From a checkpoint of a small transformer trained on Wikipedia.
Size: 12 layers, width 256, 4 heads of 64, MLP 1024 squared ReLU, vocabulary 8192, 16.2M parameters.
Each number is 200 + 40 x the weight over its row's rms, rounded and kept within 0 to 999. Layers, rows and columns count from 0. The size before them is the row's rms in percent of the matrix's.

# layer 5 MLP up, 1024x256, rms 0.0916, rows 869-918, columns 128-159
102,177,215,200,169,149,165,226,210,171,193,189,190,222,228,253,200,178,236,142,149,156,278,232,190,192,199,228,267,154,181,244,202
085,158,190,203,140,220,241,159,182,179,173,204,177,193,150,169,181,176,199,211,175,179,154,230,129,237,152,176,196,289,225,223,275
110,240,214,181,227,218,199,164,217,208,137,248,166,189,166,218,199,217,260,231,158,198,152,183,153,209,212,142,233,177,213,142,189
103,220,147,237,181,210,172,247,252,200,273,152,235,181,254,235,181,193,217,261,237,181,189,265,248,208,174,175,149,228,182,231,208
091,173,163,216,240,216,111,198,220,183,191,204,168,167,269,214,188,229,209,163,216,64,240,152,208,225,256,241,164,252,205,152,246
100,181,164,285,267,169,188,128,219,151,225,223,185,249,231,240,177,217,232,204,187,234,241,206,165,178,275,245,210,229,201,174,162
099,203,200,217,253,228,215,156,269,180,245,144,227,253,244,196,189,253,187,230,148,124,209,222,236,233,226,198,197,212,140,190,172
102,184,138,213,132,157,161,241,174,206,165,179,251,214,150,212,246,257,262,240,193,187,241,258,256,209,362,212,128,149,186,293,197
089,154,216,236,209,157,256,197,176,245,212,266,146,182,226,186,166,164,153,181,202,226,198,170,111,166,244,213,226,217,224,202,225
107,201,212,177,179,225,249,218,193,208,168,232,225,144,182,222,174,182,219,192,227,143,225,224,207,236,190,234,196,209,173,95,188
097,211,214,291,231,197,209,190,213,184,145,154,163,215,188,170,184,189,210,190,241,229,172,163,163,223,220,198,127,171,224,215,192
103,262,193,211,226,167,236,204,195,172,207,217,158,119,167,143,183,254,261,214,216,190,302,215,125,128,229,216,161,162,154,173,221
112,212,200,221,202,251,231,250,184,153,231,198,137,175,239,213,224,276,207,166,252,283,230,293,228,165,215,217,162,154,183,200,223
102,271,143,274,245,207,178,166,199,181,247,208,273,220,136,226,197,238,199,131,245,160,253,231,149,193,216,217,219,205,197,216,201
104,241,174,128,239,129,130,227,175,182,198,157,192,129,177,222,215,258,259,197,257,245,236,220,185,143,177,213,165,196,199,236,192
098,110,203,185,232,236,218,194,260,185,263,224,250,249,218,153,201,190,170,168,244,155,154,270,275,204,267,199,203,223,177,218,133
096,161,260,264,194,169,193,161,221,181,207,138,193,123,178,190,245,157,193,242,268,157,222,223,206,207,228,149,224,126,138,165,249
099,148,176,200,194,182,206,206,178,144,162,220,162,263,94,152,205,221,256,254,244,145,183,291,185,214,257,294,185,153,217,133,283
106,275,183,237,170,220,170,177,238,179,218,213,224,160,211,201,235,259,266,111,164,182,232,176,127,255,199,212,187,166,149,200,155
103,244,173,228,219,185,137,211,154,187,198,244,176,187,204,170,277,242,205,191,202,118,164,182,206,206,165,214,126,153,212,246,265
099,231,210,154,246,150,208,245,151,173,192,182,215,138,207,213,153,179,269,244,213,208,266,333,178,216,249,190,166,222,208,175,192
104,226,237,145,200,176,218,302,214,150,169,218,159,192,177,158,239,171,190,137,167,230,188,221,245,192,136,236,230,137,218,192,227
104,171,257,203,214,136,179,256,172,102,201,184,169,159,199,178,169,234,183,226,304,213,216,182,100,290,222,209,220,167,220,170,186
029,216,191,209,214,127,145,237,185,145,220,131,210,224,204,238,171,188,276,116,260,199,237,265,169,211,241,246,173,220,250,227,193
102,195,144,225,167,109,236,210,221,209,264,184,166,196,242,239,125,176,280,193,186,204,237,196,150,150,260,241,194,254,225,265,252
090,221,235,168,143,163,121,207,208,210,221,224,253,188,194,231,327,186,193,156,241,197,200,236,220,139,192,200,115,191,142,273,217
102,196,107,218,216,144,170,187,217,198,221,185,162,241,197,250,221,190,219,190,253,190,226,267,189,163,213,235,96,220,292,217,182
092,188,181,188,218,215,194,189,173,219,211,114,186,185,172,182,175,273,165,230,262,175,193,203,204,168,243,240,143,272,155,218,189
108,233,254,221,201,214,181,324,182,132,258,165,215,204,224,235,241,188,186,265,191,228,174,217,205,225,259,157,143,175,218,185,199
100,203,154,174,135,121,126,144,118,220,213,174,185,242,183,213,153,199,229,205,188,171,311,151,187,93,228,254,143,143,158,182,190
104,184,183,166,151,120,175,281,202,169,262,189,188,259,216,183,220,155,277,163,280,251,226,203,114,189,301,181,205,183,186,218,219
095,180,229,236,183,200,198,305,197,156,225,239,232,167,166,209,194,180,228,227,229,174,189,214,236,170,227,236,223,155,232,128,222
100,171,141,186,185,174,179,252,227,231,181,185,199,237,161,215,184,198,197,188,167,194,195,215,137,160,218,135,154,193,278,238,202
102,173,184,201,121,231,234,223,204,121,163,176,211,198,159,216,164,175,199,188,247,189,227,173,233,203,241,272,161,231,171,234,287
091,269,199,216,154,193,182,232,176,182,194,228,159,158,203,232,198,231,284,146,180,195,193,151,187,183,200,157,193,148,169,163,195
100,208,270,180,119,208,206,209,205,206,171,204,186,205,228,199,153,186,205,269,171,187,200,209,154,215,203,195,287,181,273,242,197
093,155,176,212,118,183,236,230,166,183,163,154,150,145,187,190,169,188,216,203,144,161,216,211,226,182,178,161,209,118,258,190,263
101,183,132,231,173,148,161,245,203,214,180,212,223,171,220,242,155,183,272,151,172,161,270,183,184,187,223,206,147,158,266,179,214
092,151,171,230,250,222,247,220,174,193,161,207,178,217,212,233,228,226,232,317,191,150,239,223,207,174,167,276,253,250,236,205,215
095,243,146,267,130,230,176,234,196,185,194,148,244,183,272,213,146,135,201,143,189,202,251,180,168,259,302,236,117,272,180,126,160
103,275,183,128,95,235,140,184,129,178,245,186,219,272,176,232,220,228,167,257,159,232,216,233,166,180,280,277,200,205,250,214,191
107,221,124,184,184,224,170,282,196,177,247,218,201,120,168,171,244,174,224,199,234,254,240,152,172,246,174,176,138,251,138,156,229
109,237,223,181,202,179,129,214,193,172,216,135,145,224,125,144,189,183,259,168,178,178,280,199,150,128,211,231,169,208,239,105,203
097,239,212,125,193,205,190,153,170,190,221,147,230,219,195,170,183,232,253,273,143,148,178,169,201,222,236,212,181,231,290,247,176
101,220,240,197,184,185,140,213,263,176,156,163,277,153,206,223,251,164,272,205,226,237,243,256,103,195,249,212,119,118,218,205,180
106,270,197,244,187,174,190,212,227,171,207,144,163,197,238,179,147,198,245,232,247,142,234,230,176,125,205,218,123,159,221,239,184
101,177,165,201,222,161,170,254,183,193,222,219,259,159,137,219,241,194,317,172,191,249,215,165,185,196,235,178,199,217,235,247,178
110,257,230,191,213,165,150,287,255,148,205,191,196,143,221,174,138,241,191,147,303,147,215,232,206,216,218,206,187,210,211,144,263
093,193,187,203,219,269,191,274,224,208,176,176,177,214,167,179,171,186,202,189,185,224,171,156,221,220,170,259,224,223,247,234,234
090,193,207,327,206,139,195,171,174,140,273,196,126,177,196,183,165,166,246,225,204,211,224,199,272,158,223,195,168,233,150,166,209
# layer 5 MLP down (transposed), 1024x256, rms 0.0867, rows 869-918, columns 128-159
102,165,178,258,192,268,227,196,271,140,170,250,176,280,213,210,161,246,194,207,208,251,135,219,240,249,253,236,197,214,226,168,197
087,245,217,197,181,106,164,229,195,180,223,242,194,204,240,239,195,210,214,245,135,185,208,158,196,145,263,258,200,121,184,136,171
108,295,260,171,169,239,283,179,149,203,171,201,245,204,219,192,210,180,205,204,230,218,228,233,266,200,172,283,170,204,144,300,217
102,192,208,195,113,221,234,225,204,187,225,250,240,165,173,177,150,239,210,268,240,207,226,175,249,223,162,149,183,202,225,151,204
092,160,152,257,267,238,179,194,199,230,194,183,186,244,188,219,114,176,219,173,147,216,171,204,230,132,167,272,180,207,240,274,250
101,184,186,186,151,142,144,189,202,208,226,203,227,260,211,132,112,259,220,191,227,158,119,207,198,160,172,180,204,153,194,214,199
098,289,313,173,243,182,289,245,223,270,256,217,194,231,194,260,186,191,139,155,159,145,197,202,159,137,179,186,264,221,189,177,243
107,192,195,117,239,206,208,203,218,215,152,222,239,183,207,146,184,186,241,172,185,264,246,250,173,191,249,210,220,219,220,271,189
090,300,250,135,176,249,162,212,283,123,256,167,235,196,205,200,294,173,266,230,166,166,147,241,206,240,169,239,167,169,161,229,215
107,195,192,200,271,199,255,198,255,156,172,156,223,295,254,194,266,95,144,179,210,181,220,160,170,198,175,159,178,258,151,223,248
099,177,146,124,278,206,238,162,203,175,226,172,226,192,71,201,176,233,86,151,212,293,195,173,194,173,179,88,180,171,198,219,210
104,256,106,233,307,136,213,203,168,259,160,198,241,184,173,239,223,234,148,205,194,235,268,179,171,188,195,161,152,186,200,182,152
107,191,162,223,262,276,198,157,240,287,153,205,123,200,229,180,175,218,149,271,172,193,174,214,184,301,233,170,271,200,177,246,205
102,169,174,235,171,173,242,247,174,188,223,284,133,187,234,156,190,205,261,244,242,285,195,153,214,185,224,169,214,138,169,136,210
105,220,170,221,162,248,230,182,213,225,230,259,205,223,233,168,225,184,172,221,181,149,167,177,183,159,201,115,188,201,217,206,180
096,261,179,180,256,184,241,237,235,212,225,220,184,274,128,280,219,195,167,186,196,177,129,276,218,220,225,237,250,189,246,199,144
098,200,238,268,211,285,264,256,184,231,208,217,223,178,207,233,188,210,145,141,194,318,251,218,216,164,215,148,246,197,148,176,208
101,131,115,178,210,237,212,250,201,223,200,191,145,147,257,180,224,181,220,189,230,156,193,193,256,186,253,163,207,240,214,192,209
102,181,249,194,137,149,224,195,187,215,177,185,199,209,213,231,216,198,195,158,117,162,208,234,175,236,261,193,225,223,183,325,237
102,190,208,183,154,216,174,205,133,173,137,174,223,199,173,214,238,228,172,223,187,263,230,247,247,220,255,169,205,203,227,241,209
100,160,220,140,260,210,208,190,152,205,211,236,186,256,202,154,169,205,237,254,204,207,214,249,262,213,199,202,206,192,233,217,238
101,180,222,198,167,194,207,171,233,199,200,298,154,189,159,181,229,160,252,259,83,203,223,235,201,218,146,207,161,202,233,193,189
101,140,221,249,217,178,232,185,177,167,228,240,199,116,175,135,191,137,254,178,185,189,192,163,233,219,177,135,81,263,208,199,271
023,200,225,263,205,207,185,211,138,195,274,295,210,179,210,180,172,175,199,244,218,193,218,111,172,194,209,177,159,252,228,212,175
100,248,177,246,209,165,192,215,250,219,188,202,183,168,198,204,177,197,225,167,209,242,192,200,157,177,210,151,283,147,235,243,218
094,153,240,189,302,233,219,201,248,211,95,214,192,184,205,117,251,231,198,186,188,188,181,242,240,233,262,236,171,217,225,152,181
103,243,231,167,191,195,217,201,252,227,190,307,244,189,251,243,233,227,208,296,222,187,187,183,189,208,199,257,219,260,242,241,214
096,226,147,196,220,199,172,149,222,263,203,182,245,169,157,241,183,121,152,175,216,229,158,198,200,156,240,196,138,189,229,169,254
103,212,178,175,215,205,252,218,202,233,107,211,149,165,241,132,129,189,139,265,235,149,193,231,258,220,185,144,163,141,265,245,164
098,203,177,129,200,121,192,254,271,225,149,213,135,308,206,328,103,240,195,180,215,227,237,193,189,194,215,210,218,167,124,154,249
102,206,263,199,190,217,261,201,194,226,114,245,213,253,205,177,190,195,182,226,199,147,172,230,94,115,183,218,175,152,212,205,153
093,196,222,208,207,231,148,149,216,150,155,229,144,233,223,176,198,237,133,200,247,180,198,182,145,223,204,181,172,224,197,187,179
098,261,198,239,176,167,218,148,158,261,178,214,176,146,151,170,138,200,171,142,187,232,126,274,232,187,219,223,117,249,181,224,180
102,164,238,196,220,221,182,158,246,136,152,280,220,206,229,256,194,201,253,211,144,192,160,220,173,225,184,150,202,244,206,135,138
089,211,183,159,184,159,191,236,233,267,179,143,182,210,256,134,194,226,215,147,193,226,155,258,223,267,221,197,153,194,156,219,233
100,175,189,186,240,190,219,174,159,254,139,230,166,187,153,283,235,282,238,183,276,214,157,181,236,122,231,137,227,186,149,156,160
091,182,255,238,260,200,230,231,263,249,248,217,222,206,165,215,134,167,185,189,151,218,153,146,206,241,164,225,212,139,262,87,247
102,251,175,284,248,191,117,210,197,134,204,178,201,235,257,194,235,229,178,219,215,186,176,169,153,177,148,188,175,201,165,131,207
096,229,262,215,188,217,220,242,237,174,217,219,221,215,226,228,215,199,190,184,173,203,175,138,243,196,224,139,190,128,248,168,252
094,52,224,211,282,246,266,129,190,176,150,213,183,180,162,147,259,201,207,192,187,216,195,218,283,225,219,155,195,209,143,235,207
103,182,215,211,174,167,226,203,186,212,259,180,189,242,200,159,221,164,174,259,200,197,203,299,226,258,200,222,261,189,197,216,188
106,246,105,246,164,151,212,193,267,182,119,217,209,232,203,168,192,220,227,240,242,174,198,206,198,211,180,245,179,188,192,208,176
107,157,208,207,227,159,209,143,152,248,173,193,149,194,140,226,189,126,252,207,232,123,135,178,273,195,233,153,260,210,195,227,253
098,180,253,216,175,234,207,204,189,145,234,184,257,261,218,249,215,169,275,206,194,186,164,219,277,247,259,201,174,184,261,125,281
102,145,265,300,210,186,131,206,274,194,162,238,156,236,199,204,231,178,195,216,222,202,156,231,166,251,218,182,157,140,207,245,210
104,194,181,249,238,221,236,170,220,268,91,211,167,220,221,206,157,223,179,178,192,192,160,231,231,246,183,178,176,239,191,183,217
102,190,213,195,193,247,242,190,146,152,105,159,137,256,170,198,182,196,239,279,191,229,220,281,209,141,183,220,237,201,152,189,225
105,89,178,189,273,168,232,266,152,225,167,234,167,222,198,179,265,250,136,171,215,241,235,217,209,214,263,244,236,246,231,216,146
093,154,232,167,154,209,209,186,166,208,200,224,148,212,279,180,199,159,144,224,242,212,223,201,237,226,151,179,241,192,180,175,204
092,155,199,262,241,248,189,208,251,174,270,187,158,187,211,211,142,197,160,257,169,186,174,215,233,169,208,247,193,219,243,266,159